Part of a small language model's weights.
Size: 14 layers, width 224, 7 heads of 32, 9.88M parameters.
Architecture: rotary positions, no biases in attention or MLP, local attention windows.
Training: 540M tokens, 8240 steps.
Each number is 128 + 24 x the weight over its row's rms, rounded and kept within 0 to 255. Layers, rows and columns count from 0. Numbers have three digits each. The size before them is the row's rms in percent of the matrix's.

# gate: layer 2 MLP gate, 576x224, rms 0.0943, rows 256-330, columns 56-111
# up: layer 2 MLP up, 576x224, rms 0.0733, rows 256-330, columns 56-111
# down: layer 2 MLP down (transposed), 576x224, rms 0.0614, rows 256-330, columns 56-111
gate256 095:174127149114132128157161084144138137134126140112086124126126092145150120110105127127106127088092087149165094153162132144136123094159127134112161077121154131124142122102
up256 115:156149114091145171119106142150130138147130120152112140137120088140160118138112110143132136085118140119130140117085122128107147134135120152176115133129100177135138093097
down256 119:125103114088143137109121145123165111172120141168123153126152146130155076101135131140090101153131149124141164116117135112150148073135097170117121137165136104164103127139
gate257 109:097132108139123151086125108125162148107113088133102156157157105129145119084161116146133098129153144152180108107133184146110148093127129130129122126160128110115133105129
up257 115:141081125118106112160162135129126156137119143153149125112134154118113083103131155121119107131114078147099098140129122124139189151114127138113102161119195100126108155107
down257 119:140122114118174144134131106134133115127107134140117144100138172164108118145141114103127127134128081137109074130127130138149164122157153091126147158089131135116116161093
gate258 110:146119139143134120143107094133110142101131096098112111129158069104143094107122136141112106125128151111116155085149170114092137086143130120125123135117149100129124142126
up258 113:099116111108084126118138131086145118138125120103148113078185197129112128124132132105138141151143114149116124138174146090130161143084140118114134106094196101108135116127
down258 108:145130091156108110128130122099152127127156126130089130109135114110116171119099146112095111093116153116127127097133092133147177153144142093117119073078110125126146123134
gate259 109:089134114139100158139112150073151141156168148136183141140149127160131119109086135124148111112139131150147098151104113122134113106100147087111099115149130131140130181131
up259 111:172127162160112128110125149159112117113150128090091169069160118163110130128129161114105124139142112073101112118127144179151098121161147100128099105167126107123121113161
down259 108:116141123098115150121109154166113093093121167109117124106141113152135156105123113131148086151108135110135103088114133112113113112148136073080122087188093132082100111144
gate260 112:146140109071118147087109135136130136159129118072120128105118104116156158140093155087137156141108129130162153103132107140091176148178157172124144061077172130135126138179
up260 112:157167155112099130123133138145159122134128135112078133107136143076129120120103117138181127144163125157120147160111102148156170149137166169126131137139096125093101149143
down260 113:144172144090144118097153144121149142085115111114117147118095144116094132109141122149129119117145140156122120119156139144160136128115119171096099142137117161128155174094
gate261 088:154138135140137170121134099107147111127155068105164110110122122111116126136132136102115165122118110124124110118163152143137112094156095111126158121142162112127114109132
up261 089:091154152121135124144150093116157105120144099140163088130139154111118172134110121121114121152104122138111120152160120136176135143162113183101144141145149145116137099171
down261 109:085137112125155123126131126139117103161156133123143065121116153113139179166112136135113118159130119109099099145164115173149136125153115154113114131147184190128101144122
gate262 099:111142127090115109118104129089107126129122124109150154119111131137130142135132097156125125097154107135124080146128127173168122134155138083164176087122112143118143113147
up262 095:142123166156103122113144109102125138146139141144152134124137136110139167166116134145139145141140100093137161193066136099108103181110113095098125128122152122130165083092
down262 092:096131127138062152077100115145135132096141142139147095125113156147177154158113174097135120122130152091138176149084123118168110100077112138145111126147141116124120121145
gate263 108:085163154099136181094141137131162101135140078134150125125147082128101134083132141148118103086138107123114081177083114141124142155125130075121125086119152115157185140127
up263 103:155088123141099136136129075140105136171107148170129115109113167139114124130110127109123139177097166125139146113158128108130189090140121115127136134165097158084124158142
down263 103:113152125134121139145142116150139116098145161154118117138134137103116090068132125161113119131144160124147102126134131149151160110121111092119104148121140163125137154170
gate264 110:113139109106145147151099159110150122159151115170121141106175137166119142104159140153137110089126105117144135134094138138145116134105149053122155136147110103104123163159
up264 115:095111110195130142154141133160110140121147122114158115127098109099155152148089151124147123109123087142095136104142129091108145168091156128072112130111128125135150091140
down264 116:097136143154105144120142122100152122105138141143169108092133157113102117083143147085120126084123099108103108120129158096112195132146141103151124177111117130164146160095
gate265 101:108108134128122151107103143168120129129123124115092157099092141112135106059138128110079108101155106136116150108140131139111138102096117130088145135129100121130152170140
up265 101:106105117169111150136116165157093147118140133142061136105062133102139132109150126120093111138156131127111152089144115118132110104075098156107126144169118171112120135119
down265 107:132151147141118133166138143070098093110119136142091091131151131125132114174153101149132149127121134119153133126132104118114105142107141129135114135139150125132095112155
gate266 095:139145143140078163135097165152108149106112149118121112111091129122158162149141138145088135103117115129134122148133092132132143119139168113167157138125099116187143122149
up266 093:177121134132089111141118120168091130116139135104144110157141121114150144121130113115126140135125120084111190134108135095135122129124147144080143145101131110140138122121
down266 089:103130120104143122112106123114151113142125146104137128105145129155172121163104140086120152158094135075149079175146149126132141124158156125135149141128098129117147160140
gate267 093:130139120121125169130098155087103169128168106105131140115115093115100131121161114103130179114126145128149129129102124160111163131120133148133183118162154166129124151101
up267 088:163124116102103117077109158110123097112080138115149099121122134130127098110131096103162125080138108112124099121123146109139106120130170116133137105146114126123133124128
down267 100:142113118107129095111124138130149086137099148079161104143118099161115105127139114104160124101122152088155146113126145108156107067104114104133141141143140115133142127107
gate268 087:116111141140160169140122135110150140145149091112093105100128137107127168147127127126137111134140106123134082096149122148116151150191133196120150105136127136159083105172
up268 102:139149108135110181118119151145131128131144149098110177107121138121169161114065119122150127156146111130157146110111105108138169154123118155111088166129176137132146095154
down268 093:086088160125178113122139138123124084158151118131092120120111121168124099112139130135132154172112175143124113116125142138096132119158156131126149125134114141140071170166
gate269 101:120123163148124134132104129128159125157072139146137154110153112117111114156142163075142132119120132090146127145103137091130138117130133121114146096129153125163140105138
up269 112:151120140162151148128127141127139133145114079121188121118130141162135141116133115127138115137080123128131135158089107151135125146146133122151147101137133109097121124121
down269 115:133161167131111100149170113109114105141138153140115127160111106156121130137156164078153104138160108121141156122106130093161180131169158119140156127086152099136139125150
gate270 098:144102095128120144083130146103170156135130104085107123137141138146166083125125126114163116134112140127132100100165168127085176101146109124139127121137132123139157132126
up270 091:125165118124128183140115085092119123113116084165181141134139152109125180135101203166142142142137100138133139144097128135107119155094121153167113122143148130129144087150
down270 090:124130140103164147140121098099134105113153112129137118121098140118113145132141117120172176144130100140141106152133188176110124178105092111186131130116149170126139095128
gate271 079:137096094126145134113110115143144111130113078111163129140181114172099167102117133103112121082142116166133140159097126182134123095187110130125130127100109124113149064120
up271 078:128143095158099140148154129116125115128168145134144146177160140159126127093141102138130084100169158137077132124134105149138121101161129122136124116166092144122106125223
down271 075:110131183121108116128148129163118117131141103097084168123125119086141130175149136124164147133149164110101118094164132099112139111118112087111132130151107128167132159116
gate272 111:136097110095136197084135176168143157114134140091147161136123097110134080084083112102125101116126153096117179140093155128106125076114115110149149150117155134149165143130
up272 104:166132132116126171124165123100165123152132159137122153135124142110161145114059133155134146164093161126111157136091123092129115107088092156122078173107171123129163127125
down272 108:114162125149147089187131090105106127120126126146132158113145153139145160133137187128125131121101104164141109104126102122089151160072130138089121111085129118098120148117
gate273 104:161109143112125180142164155121112150126133109104127112078153092129130096069104082124157110078169154105131098141166157135121138132134101119094139139115147146161114105113
up273 100:115101151149087109122152137125139151149130161139115098097114110118135082110101094132145101162111142113126161125147114062105123099148120114073121161149151141128115133149
down273 104:089142137128107094106108118140139139139109119155099086148086158130142141132142134135135128194085160124157126086132073139161121124145144079071156131147177100106118151163
gate274 095:130102142074098128124089124105122118125129100114119104126127160179137131109129119111128114084134114144152126140177147126154140097146096125094162140122119094159136125114
up274 107:125161122150124136127176079125179137142124127112129120164125163125140119118124136143127147137146139114148076108111124128109151186111136102084094118109159155115085142119
down274 107:143137118085109140128138105128171170107172083111160089127136146144135147117117133132111145125147113156157072095166143077152157139101136119070096146107155116119107150085
gate275 087:153089144163083165132135142144167126116106122099127091113105126096096114087141129129130099151115165136179084108137107112161143094161123152098105146091102118123157150118
up275 090:115154129102114139167149147130117124107119138118139173142125119124124168112110168149123148149092086139156105171106118144149105131146140155139112147159090112189142171141
down275 087:107112118128149115111077145114114167190131136151118108136154129144130175105150147143131119133150110158136100130120122144136084104130109102130110106179098129127103143159
gate276 100:135127177139124159131142137110159150134114107164137139122149106105145114126150137143136101099125098128151137141152123150116124122144129088094125076159144117180140142177
up276 126:136127144157136142155134122195162120117104109149155138090102108128108114136116144106124098148128125157126107131100135135095156116154142120124138176101139158146153147118
down276 116:136123146132134192125151120113165123132120100144136132110113100134140115128146170144114138184124132139145111125137115161118193124155153118146124138074146148162125155130
gate277 106:143130128147129180093093136110161129125116129119116140079133123130120098121157162113120128099150139136156058157144111123122096169116141115160122136107146125142146126121
up277 113:131127132167109142092131169125121128111110106134096141088115120120065092133135086163116102107151119116151103133143146151111144157128116119128111102138099120129127104071
down277 111:127074169175093110097135118115143082105131113110125178133071144137129113163101118160131111114116165103185133118113118145101154107164104092118133128135119135125075100081
gate278 098:105101155122111121113148106139122141179105137162121143131139148147140098132115153146108128116119150136139114169073102149135131135099102097108146112134086097118184146114
up278 098:157102149075115079084156134151085115159104154137125138154102155138125122122130113155097106131110142125138106122071132159125088148143087098117131124125057087130149120099
down278 097:175136121090147089132163146142085098136132135096124117153101115163111167094149101159132113130121130127124149121153129149118105109180138127152144124183127133141087162136
gate279 104:134121133148134176107128110151118133123157125125169143117159131115136136096124098164103126141115122116148081142110153123105138120165103133096113133110183121143131157138
up279 113:116139129083163176127126122150158117137150089132149166114150120166111173129120131126148122185087153119135136163140130121092097173154142116090114113152167138092154109097
down279 115:113151107122135166098111114110152143094158083138161141167130134166159154115152163139169121165098131156158123131153119120094108178158123135119153102153144130137103122152
gate280 120:150099175116117119105115135163157116133101084142115111085120130089151156152111102133124131147159125104158114155108132099091128169119098106092128116104129138149160130107
up280 125:167075139111126111122112107162159139126104111132087130103127164094127131146172115161099124092108124136097136194136133166083094095143105132161106115106132086122078096131
down280 123:124116105124146121160106113150103117136155130153096080140167131154097131152139145123106130133078119133078120139168163165146130117124106191139145131098105122131135131112
gate281 107:123133112099127148075145139121139145142090097104166108115124150147185125106135149119108117129153137125161130115111142105094152107130137083115120108068147143138154093074
up281 122:107101107131115120137098122147142133170122150141141140140104136095119093168124142120126105129146106103111122134130123098067135133115142125150080110121128130096120130140
down281 120:082093097108111145137129110141150131153116140139146119119101105087142118157112113110137112145112119117122130108153126129082148106138170132120084120164125111100084129148
gate282 107:127097161137094138118118148153154118109101091095156115108143095135132137102114133095135097083144146137137073171158119142145120150196127105125120119082159133185168141146
up282 109:094091126132150167141117152110094119116117144107191104145157146161168114086125145154136111098125145139120138110114130146140117129119135136114158148102141135162125115124
down282 108:118130173137131117122079096148115121101119139093169103162186118095142113101089149123111152100147119116151109132136073115117105168110115095118111137126127128139143146109
gate283 098:168123142163151172130128112140150128123111126098137130159159102117167109124135114105088137124130131139151135127137125158135146056160134146164128129187150102114130124118
up283 099:141189144139105161127133111179143115109107173147167140146135118111112109130101135111098130126086125168130119144153126129140108128148122181111124101183108104117096094127
down283 092:140139161141122137178130152151102112120085143118165118109136135115113127136141152135109089146119101153103114164112122119102101146102127098132124102130128113125146107121
gate284 111:173119137131145166145124100150137141133138081125131143125131112123109137107134134104117137114087103112133125135114139168110166087145142104163134064135116082134125128167
up284 116:124169141126142137131132104159139129141114118155109117113168120138153186122103135112090129095132132100125126141107139161133157107120129121117106108101089124137148066150
down284 116:086150115132144124149134124108164123140153177110102087131143133148112184168121138125103103107162141121122146163124147137145124159108129117108130100121151140161155134119
gate285 020:104173106111093108120085134123149156139145144157126134158137114174151118129087114118193162119135125158123105136123148107123154137091158133129101146094125151144118157136
up285 021:160106110156111129143111122141144130101067120159110068121111144107126110098136154139100176104126148118138113111094119133147149142128109148129173119141154068101110125165
down285 020:128120088110125126094178114166145104124132134109153108108144104114116135141128142109083161161126143106117110119120127154133154112114146122122098112114144098107132051088
gate286 095:095113146131124158128115133122154154128179111109116161154176108155089129117107157118137143106130102091138127148136101155087141151145154100125136134085118102142166125172
up286 097:141117116149113126125129143120137106094115139126140114111090121083143074143156107140141117156135132155157143113152152134135119091145124122079157096184135129137123166076
down286 103:120103117136132128089096120121129097116106103074146114117167118119116103138148154122113116108123115162162112069150119116162152129099142126124130108154142124137111150127
gate287 110:107124123117117143105163161120148136158177152136137127164154121153156108092098149113166106108137155108120168159115123117150117066133158062112103127080172146119161142121
up287 114:134153180150111139149110135090153142100103130119080101121127156176111136093197165145124138099147174088156099131123132135138093102108146127133089100144116127092078123100
down287 111:140181152114137112149145120120135151151156104132106127085095072138146112113180111139130121127133128166148155168085138164106111160133134111126168107155089134126113114135
gate288 118:115158141116105124121141130097168132167141139130149129119102140133149130119103168134091154083135115128162120182100139121130134147088126094110124118114124128133162138139
up288 134:144123090082122159122113129134083103110105098136186141124138091116127140100127125118120140120136160157129144070136121138175138126136087129153107123086107098129117128095
down288 131:123168113127158175139115111132098099114145128151143102123154110133114135119113140132143121150123158153135125082086165072124147123089105147070112136099112133151135072109
gate289 103:108096113092139143102152122138171120136127079088128103120118124145132081100143112119100100087145133148118116103154150174114164123158112114149136105106129149146121122107
up289 116:117111080091116150117124110128133133131136142123095100162121127135134134128113068104150143115159186124117138094128132114106107109141150112135150108156127177131138085117
down289 117:094162135126078149117086158127106109134133140161146153143108147114122168157107124120140142128144127101084143098155117100131083113072120067129135125166102125117105141134
gate290 092:141117120121121138077130130139091108149109117170146159154191135135110105117139178108097096161162098131148136115100105105091155113133121097128119121082151040137151128120
up290 097:200138142109092096109102114091140105127146151135112120134133099130141092124118105105121112151151112119165128142134169165160090114152123097134144143122092124114092098105
down290 095:184140138098127112158093145104169130156158155122104130134138090122097102097154137130167119156152162140133138143127185141143096113162107114115135128139103107148083094098
gate291 100:129135174104095161099095129110149126092146090123127119102158108119108124174152173135106170158138131109167089140132117107132143136174142105116148131141102094173134133149
up291 096:107109103141182138137147158117106157179142132156092121131111134107139097122130109123132094101101119165130176106112137169109120129108111143114141092123133156111108171135
down291 106:140149160145128132069122137132117099126120161144107162100147146127094152154168130120124164130123100123152118107135127140094126164171140151151149114166102144174123137128
gate292 098:167092091109149185112106148121138140164106101114166152132151120166134114135153130079160138094181111111154102099120123116125155135135132102168112135091101112138134149115
up292 120:095148202119103133155120116140127145103165135142129136134106068136134094111073144158104125124107152107107154163164139145127102138094114069089148148158180116119131145075
down292 116:165118137088140195145116128125150111149126115091150158097120118137137102140128153099146142110142124111130122120118116128151137163120148099165117144117108099133119138097
gate293 058:136137096147132124120152147111167129142127114151127115148113126133143125108149145106141193137133112077157122143084134190130122107131109122145152068174081130090130152074
up293 048:158129128110105182158095146132139126157127129105122097144150108153071130131131141114136094126108164100139149119136134078155116124174104150133129137160166153129138139129
down293 045:126112114135109165099099148076140138132149149134156170159126082162122148133151140130117087142137131128098157112117109086162101097110100140147097117150144138173129092138
gate294 106:105128153134141154140109142131136111095166102155207114189174123197133157135156137115144153130137122144155136146125105134108136160115140066085140079126159135135146144131
up294 104:139115134078159148118094148157077113110157136154128140146102088143147187127126142104105105119131149098154106144111122111107129145123131122176148142103150115153106088162
down294 101:081117123107135131132116146140176127124117139109134130108105130174067148092108150072133108105143156124133127152094107121149163090113154153143144148141110106100113123151
gate295 101:093141164135118177097126141125127108098139093140138146131106160149133125155128128179146136115137117129151076149116144144134107180105100117107141063151093127124125140106
up295 098:128135122113105132102129113129119095135132139144076092073078129099080106113143098116074112120103108132131128135145143114125108121175120138122149110083125103143167076143
down295 097:139149131113135124110074107180135142127157110147109140061095154089109167153139116092133090122150117119142167120143110137123133132146165129106172127080127060150148115120
gate296 072:117139129118151144162126098117148127139111151112109103111123154125137157193146099151117127073122145145130128152092120123104116097118133181100143145104115128128099121140
up296 101:107115170126112161113109101110136126113106167161165131136138138122110151165127152099145067168081137118103131120123131155116140127196128147113146134150115120169118128129
down296 081:151146089098151080160142125122104116169137100104109133134093105126134121107154117156116107112150129132154109136122154130169132144065126109164130076097148145110152113123
gate297 101:112126110092108160098154130160094144107119121091123129109134155117109029124088080148105068131160140139106140116150155140079128157139089119098168105124173132149144150135
up297 091:127157109120071173120143110135156147128125130123132151126114176126158114138131096148149162119131102147147108105153119168145114138126148096147090096147118104150127078093
down297 089:139128136108104149121134114153149125168149127133116150127115160088171123149162114157130084123172116141158124136106156149107130145145112098113129134126147113126089092121
gate298 100:148105086098115168076114123156092128138120119099143136132132116097170141139147129133108127128138107112142113084107137132117161116137122102111131108118185152153161128169
up298 097:136126132096120141111143172079129114113166116107129107146130094152138189132145109152184097085162154144087090139094129109103122128114150102165123132085160176167155097153
down298 093:124134093118122148099138116130154129095147131113155106134151127134129154097088080100161102112158151123151084135111138122123126193125152135152151161087152131160143122077
gate299 119:138140131150096161089159160155171150142104141141159138091122122134122118121118160132146140137178103139178108141094143128085126144107123121107159125128134127132157141111
up299 117:170119097173099133134195158122136145119126118127100121068147141109156101125120157130126132127150125108123086124088133141143148119121152135123171117113108079171153122160
down299 116:144105098158116142162153161139129138125138141109109152112112162126170107156151167112139133153133161118115179120144132106159126129099188148148156125104145110163102135131
gate300 098:109136137117110108124083133123150115129103117117126141126147123147091090111139166135092112104171163140138091152097115146158136133164111077120118074122087062128121131078
up300 094:128103151127119128127126187148186132095118146142047145123150134113138106169132120151121132131108141087143113081178137109128161125129103168124064076155131147118106149124
down300 099:105185175126130104095147132181172157128140100132089079140101096111137134133086125142126157121113126149165124108122098146097171123153085144101112130136094151103108118105
gate301 113:141143142150103152146120090143117149125097107137085127095132113085113064086143112117128104144138156140131132106117102149127123106092125163117150117134124078151086125107
up301 119:150108125152129129124105137190137113110132107130140137188108135130127153116092086137121141132099137172119153122140095108125147175152123130109116105146139125104099151155
down301 117:060114163183146112156112148161136126100142071109103174135092132135124166102115130147103120157124089118124160117115084146140124175130098134123118131130106125087138125117
gate302 102:140116157083131143095130125139146147123095040098084114089142129118150136138150162120096133128111126141133107168133136126137135133136118101149153100094131141157124163100
up302 098:116160146081127097094113142155109119132089115136113111117108173142120125111120125144136109134146174144109095153125148116154068116089126131138131113103068151121129114123
down302 096:120121158125124092158126160128121131149100153159173117152128162173081107130102138110118112151105158113128136100125141116148074121088130103113110123123115099125180084133
gate303 074:149088116135107125124127157137103149163126150121140125132109124075158110110116126110148125139089115144089139113130141103111173141127096167107156097168133116137119161190
up303 062:150114117119170079143107094094138131136117120140101162055182160137128109108116101133118158158147108123138121109108102160133178121132114120092125114165098161087121135132
down303 061:135117128138170141079162128078135125091143093162090150098112147101169147124130108099117171131136155140127076159144168146129157149137117106122148150135099122140107128129
gate304 111:104135115120127189085148142126105133120117085129172140117123115129110142113121168089103138136123124155156101135144122144105129153162139127148149146135148120147150117107
up304 106:073125161127168162088157101089140104153099089127128118137114137157098172106099148112123161130129161129168116131137121159148147155137147178152118139158112155107149104099
down304 104:140136141153141164128107096129132139126119099132121084128089139154138115139123110147107110121113114137118110129105141133113145091098144164135090133115100141105108141107
gate305 103:115097127100135149112138116158153116091105120101179159076151145149113074142150111169095123106159157150156086146203161126139117105144121086133132094145111111152106181121
up305 091:089119111131139134144074128090138096105110153122151142101102124109126139152145134131100118128154135150173060115165161177125084082168161137130115115159124129173161092133
down305 095:055176124153123204109126097062142143151151118114118138121086119119133099138133120143117117101127147111190089046130129162132117108148119165102078110138113167149100096111
gate306 096:130144113064114134158134133096132187134177135112103086117112149115133102113143138127127144104128143189127121122123142137094107095167174140132122091134113106129110152135
up306 092:104114133118109129131156114155167148146115084161144103107124114155151097154093118126114190174127144159139117132151162121126118163156156129113110126151130128123085134089
down306 089:135132137160100120103142144138101194144111121116137119119138109128130139164082079138084148125127115108171120138141146117068121149164156126110113128129126131119114110076
gate307 065:131123165161136081117161086136127154155139076147122124095123182150136086147190144152122126134119126164130098148140110086146133163131147071138131109124112096148123156054
up307 056:131142154118126134189091098142109131146182095126116139148139135107126085123141135141157124096107154125156109097128131175152127120166153127165119154173095149134078137131
down307 055:112180112116140114097117117092103141132166144110105135127123113145129137132097102134185127110135136174158111149113119139146134195126172143091148137144126164160132115123
gate308 095:154113113099110135130112123115089161127094132144130135116134135126160106133112142117108143103109127113151125112117113106123178102116141110097135119134132126123120154162
up308 088:117106123128150107115155125150103126128141145171118136092121109154108114098126102121138112107137160111137162145085095090126105114053127103113117153115109158156144134085
down308 085:165109099135152120082137121096130106155117119157147154074089136114103122143110148117088107144130139104101140146111116110027136095098111104127141102139129106131125121147
gate309 103:090147116130104150108110124114137139138149135149122182138159112158150123109115152143142095093119178105150150157096111137128118086135094069110094143105117126138169145114
up309 106:136144168150116157128108169181125132117181089125095100110149145119088114161140125123178161103096171111159073119183132087110148136109124173143147135164139162121122120177
down309 103:099137129152110172101124129130114109108130115134136140099175109122129142152101161131143140098135155144111102153107121095120103192121116125113094133153125173093140143167
gate310 088:137110144122134098122115099154155121144123086125164111129158131122097088121150153153158145114162125133128060165116173133138148172201086075108122073085083129073140124132
up310 114:165121156167116109122149124116098123158116127103126098125117095094075107148156127144081096167109144133128127144131183159116105100145136124153151095147086123114091123141
down310 119:123103105124121088132149132112137111148139116153110090122115090118062121138155143160117115171124173147131146119174088123113103098118117100154159108142140120143115135151
gate311 089:113130145080127124126117138141137113116120156131102155110141085124104118091122100124139114113164116095150114108112134116124094106128129086124114139131115098139139118091
up311 091:107132133125089182114118150120147170098133116128126143154107155129166140137160135132123170131127102142154138118114096103116139122071157122107120114181156137140148143120
down311 092:149139125088106199121117122144102131123115130113099120100106132143134127108124113091129098112118098063121100131148149159131121103124101074101113155122104101099149129121
gate312 100:133127144123128111136093123155113123130109102097100128134115066114087109127148119123109095096122125175122069156124179107130095130199114165126134125147111152131111103134
up312 101:141130128133119123132106115151103172130124148112127103119119146105149138118110157092150108150090095084152156140108136134131146115097124163090140104159139082126152122165
down312 098:157135139116103120100156155135128132077149128145139158119160168131134138118136108121099132110110106166150114116143184130107111141153101127146078134150110135109161134137
gate313 104:081105131146093128068143154139081118120131158106158096147125076138117110138155133123123109136162130123165106156186098168119106150151121127125145122109121156148122127128
up313 098:203129142136147142147088126114151137131151077138109158140150125146130106104091171138139161128126098145102129080095179146135149112095120076125157131143138090077102145130
down313 100:130106147124097150090105139141102095103144183118131137156111102144084121116124138101109116123152114091122138113121095173150131155144091132156130148144152154132122106128
gate314 102:125115129104122146094083153174162131090112101111151173101166115131134134153133082113151111132156153104157122128161163115115158143148130110157153097091156127139133077103
up314 096:102139163135126147123072159109136129113162132111109159137159152131158207174144048132162116163134156107117175132145115122120145172124100131124154110099156175158172067183
down314 099:109164185131130158144118141100109161086136128155142101185163134115152131098156118123108118139156144130096182116120101122099137149081091154072105158126151153117157144180
gate315 059:161142147146105147175127160139109134124135139074122114133084085087097137134122155092076181104136066097146104158136153135131111131136135093127153082160142089150104121110
up315 056:137137088147131105135119149107127136148120102173145143127136110134122130147128127104167111131125135137149128166141122143134140125157132139151139161114157125138118137154
down315 053:177092119108070094155095162150137154101100142117158145123099107093130104110084123091070135078160077128140084109136093125069102127150125147136122087121121102153090098142
gate316 110:150075139143150082152131101126091138132121110123130139097166110087145111109109104121100116136102122146129145131144168095084166113141123118139147139111134099157103135135
up316 113:116099127158150112141107169114165115124139089141139111123119074104083115101174114102130161148105137102133124119107171126098138116124151118131116081070104110141061144142
down316 112:134117149165128120072125132113134107088143120160117151113118113167087110130160092142141101183121112148145127142105145156095148121108130096111118091137124139134125131130
gate317 096:118108135170091158080124163124123120129097078115105144104123071118135143092119126136155090133171163157142138131156136103087142129142107140111128105141155144116116135139
up317 091:121145135120128092134145085123136107137141137160175146134147114163075102161134187149157171162097092165106121184099136153172161131140144147123146096122125134149122139108
down317 093:117114133139117155105167149143162146140116088135137141120110120155129111177128146122145146176128130155102132157095114113118111134147128180108127148146100125156100148145
gate318 108:096127140107141169056126156134138128162147127125119165149155172145139132165118129137124141110122118142137088163153126098111178162128126088124110099136125149115144139074
up318 099:153083151125123138152155129127135147135078096104114118111111096140111095098146149123092124172160158107160124157111118134121129136119098102073166129151149091125142127114
down318 106:154109127125161170123151136107136160103112116116141073098116079177136137107162129099127122135173144130167134086150107141101153118127109121134144133144140068173146145117
gate319 108:078139120122140143104083143113120113099125079089120128108142129152127115127127118136108148104146127121155054157131126099149100171153153098133115131128138094157153132106
up319 116:116135154146132110059109115155160120096130140112108128124142141099131152190093165166099170126140154116146092150135112113098128172093139105146105155115105081108136133104
down319 115:150152151165097152170120098133138152122150146134137131131172094105072102113099159167150085138108163155138161098135124121112167096113123151173149125139150155122105085119
gate320 103:121118120146144116114122154178119151135115143153102150096154118146175092077101109130133116147117136148149137131137149113128166109129121121102155084191154114109117133185
up320 086:154120108143127184129150122078134145117199144108146100145141114104173155166169117136131154105127087134131111165108131146112104119161138154128129104133129151135113099144
down320 086:128179130139131115133095183135159116109148099114112135135149140151120118133166138145137137096151074122134159111138138155131097146167124108112177083136121125138091184182
gate321 094:173115109142130163144134130143108137163110106090113154142139087138164095132118150185116134112135087075104131118151128143154124149120128109126139085151142133130067161075
up321 112:085107158116119140126108085107139128079164127163153137138110163127122122149143118086138125159187134185136108134093149090038134172127112100154125122111148119137118136171
down321 109:153100128126105177129122067128121139136125111118146145119135104158183122130104150163117145152159110112138128086126110091160121162123119131159130112157148132136092126103
gate322 100:126093127100081086120107110123104123097128109138182149121199126153083103120123149116155100102157151114139127105132184135160149128206113126110126109088126146138112148108
up322 106:146091153169136102169119095146111124127106129168162154141144105118102142106128134109159130120114176113132160097112141104116119118110105128122175166107156072106166152129
down322 111:148174142119100139145128124116121112101131124117135160130129133170127140070138166129130140114078141139147126160109119143132119114119141162163135117103145129133109103154
gate323 089:133153105132168147094155106114147151140150117092140144122108141131167140125145142135117141118148132113135091168122111155129133122136100148157104106129166147141128126153
up323 084:141120095105140121118160134099141099108115128136157173144133138173115102134148131117135112147089115153116153135119125158126111104168089140133103101156136123091127136133
down323 083:132137097127100125151137140120117080142130143129146119164122185131088114141143127129142130127131128163143142100117084123063115119143130095109136150146119112144163176131
gate324 101:085135140099117154068101119166145113142120106116115141095138117141101159125112126125116142098152141097159072153123141132146121162160119133096126122106127111178146109104
up324 074:082165142110142146126136106097145127116136138102154154168124121156106107126115106151138122134120158150152156098112147147147152155122147120134135112181120130120099114164
down324 073:099192152108136117105155124115114107094136126112104151146145076159121115137137101158104094118126133136139080096117131136102158137093107109120145100141152114164128107199
gate325 118:102122158118117196073111159130142127111116118113126120124152128136126127147149114123097130117186110111153093144145127135120131155120135100124169117165153176183125123126
up325 129:190118116182115118108147127127106125151116114156142132140131088156129115132164135080182130127039125165083165140126129120099142156108111114131140123108132093112143130141
down325 129:154079076137118132110147150131166099162123126135141132151147093140101108110123107112150142156069117183104144162131109143099142168124143126129120097151134144138146141134
gate326 101:089145130133110147088134133140163120138110099116135138147150137185141157135101162144104133131134123135121113169122103114169111149147113114129133113099124097121120147114
up326 101:125129144117148150096122130156098132135178135146104092106144091155129108109117142119155156117094101153130127138139166089134168098137086166115165133129113137138139101149
down326 103:138119120153119165087140176147148114120126150162167146092137103152140157142141134157143122104115111152109112135119119117116108155122095120113104095108110079114145109142
gate327 103:087107122094145160125111120117102123118134119142157140133143109161101113148147144149147103109146154120129123151111163126188089136152111090141105114125115117125127149122
up327 116:133145123147144133111121131130134128124108093121084125117147093109103151107109134088108144118115131118170116107133144117140176112101084143144120156138122153156114135129
down327 112:159138113099158145134105110139115111129110111130094114115114148131090119151113144079118165117147174119133128140133132109130137122099125151146111150110146162109123086117
gate328 097:158151118140140133119129147173128119146148134126155079138097074102130102086101071139131139072135141139106124137104163081117134115138111106141115142059149093137179106155
up328 087:086195084118144132121123136142116117087149118101132129157118139117136145154160142172150144094132113175121106145120111130166109149156157134101137110104113101107140143130
down328 086:103117173125134100119151138149126107123098112140154095136130125175117175159163108100142139151150146116163119175132152148135102120139146140097179151092113079094118123126
gate329 106:110128120096098153121172136142120132152155121110184156174146112159134109135146200114159104084110129156110115148128119184136140115131145084167113135125129147157104159162
up329 109:169142120149120103126163124129104131147091134140113118059095158081116109119121122160110145145109079126120107099153098125151123131129173136088097116107107117096118162089
down329 111:125156127104156105106141128134132085119141112164098131108130169097136133118106123159097155141116126105130086134144154150139155117140153132097137095099097123110138136140
gate330 101:124138130103106158127159130143171099135135084115157116153138142181077104129108179133140136133169123138112090152111139142151129157144109120108123119107137106106108139121
up330 100:086121168147133137112162139110151071122145106114133123096156088100117099102151111151121108164144144156182113137128132132147131100136129138089123131115108132137135138139
down330 108:102135114147127136120116121132097119149111110109101112112176115085103100083127127188121119171114163139147131108130122090130123117136144113119138134139109154144145135164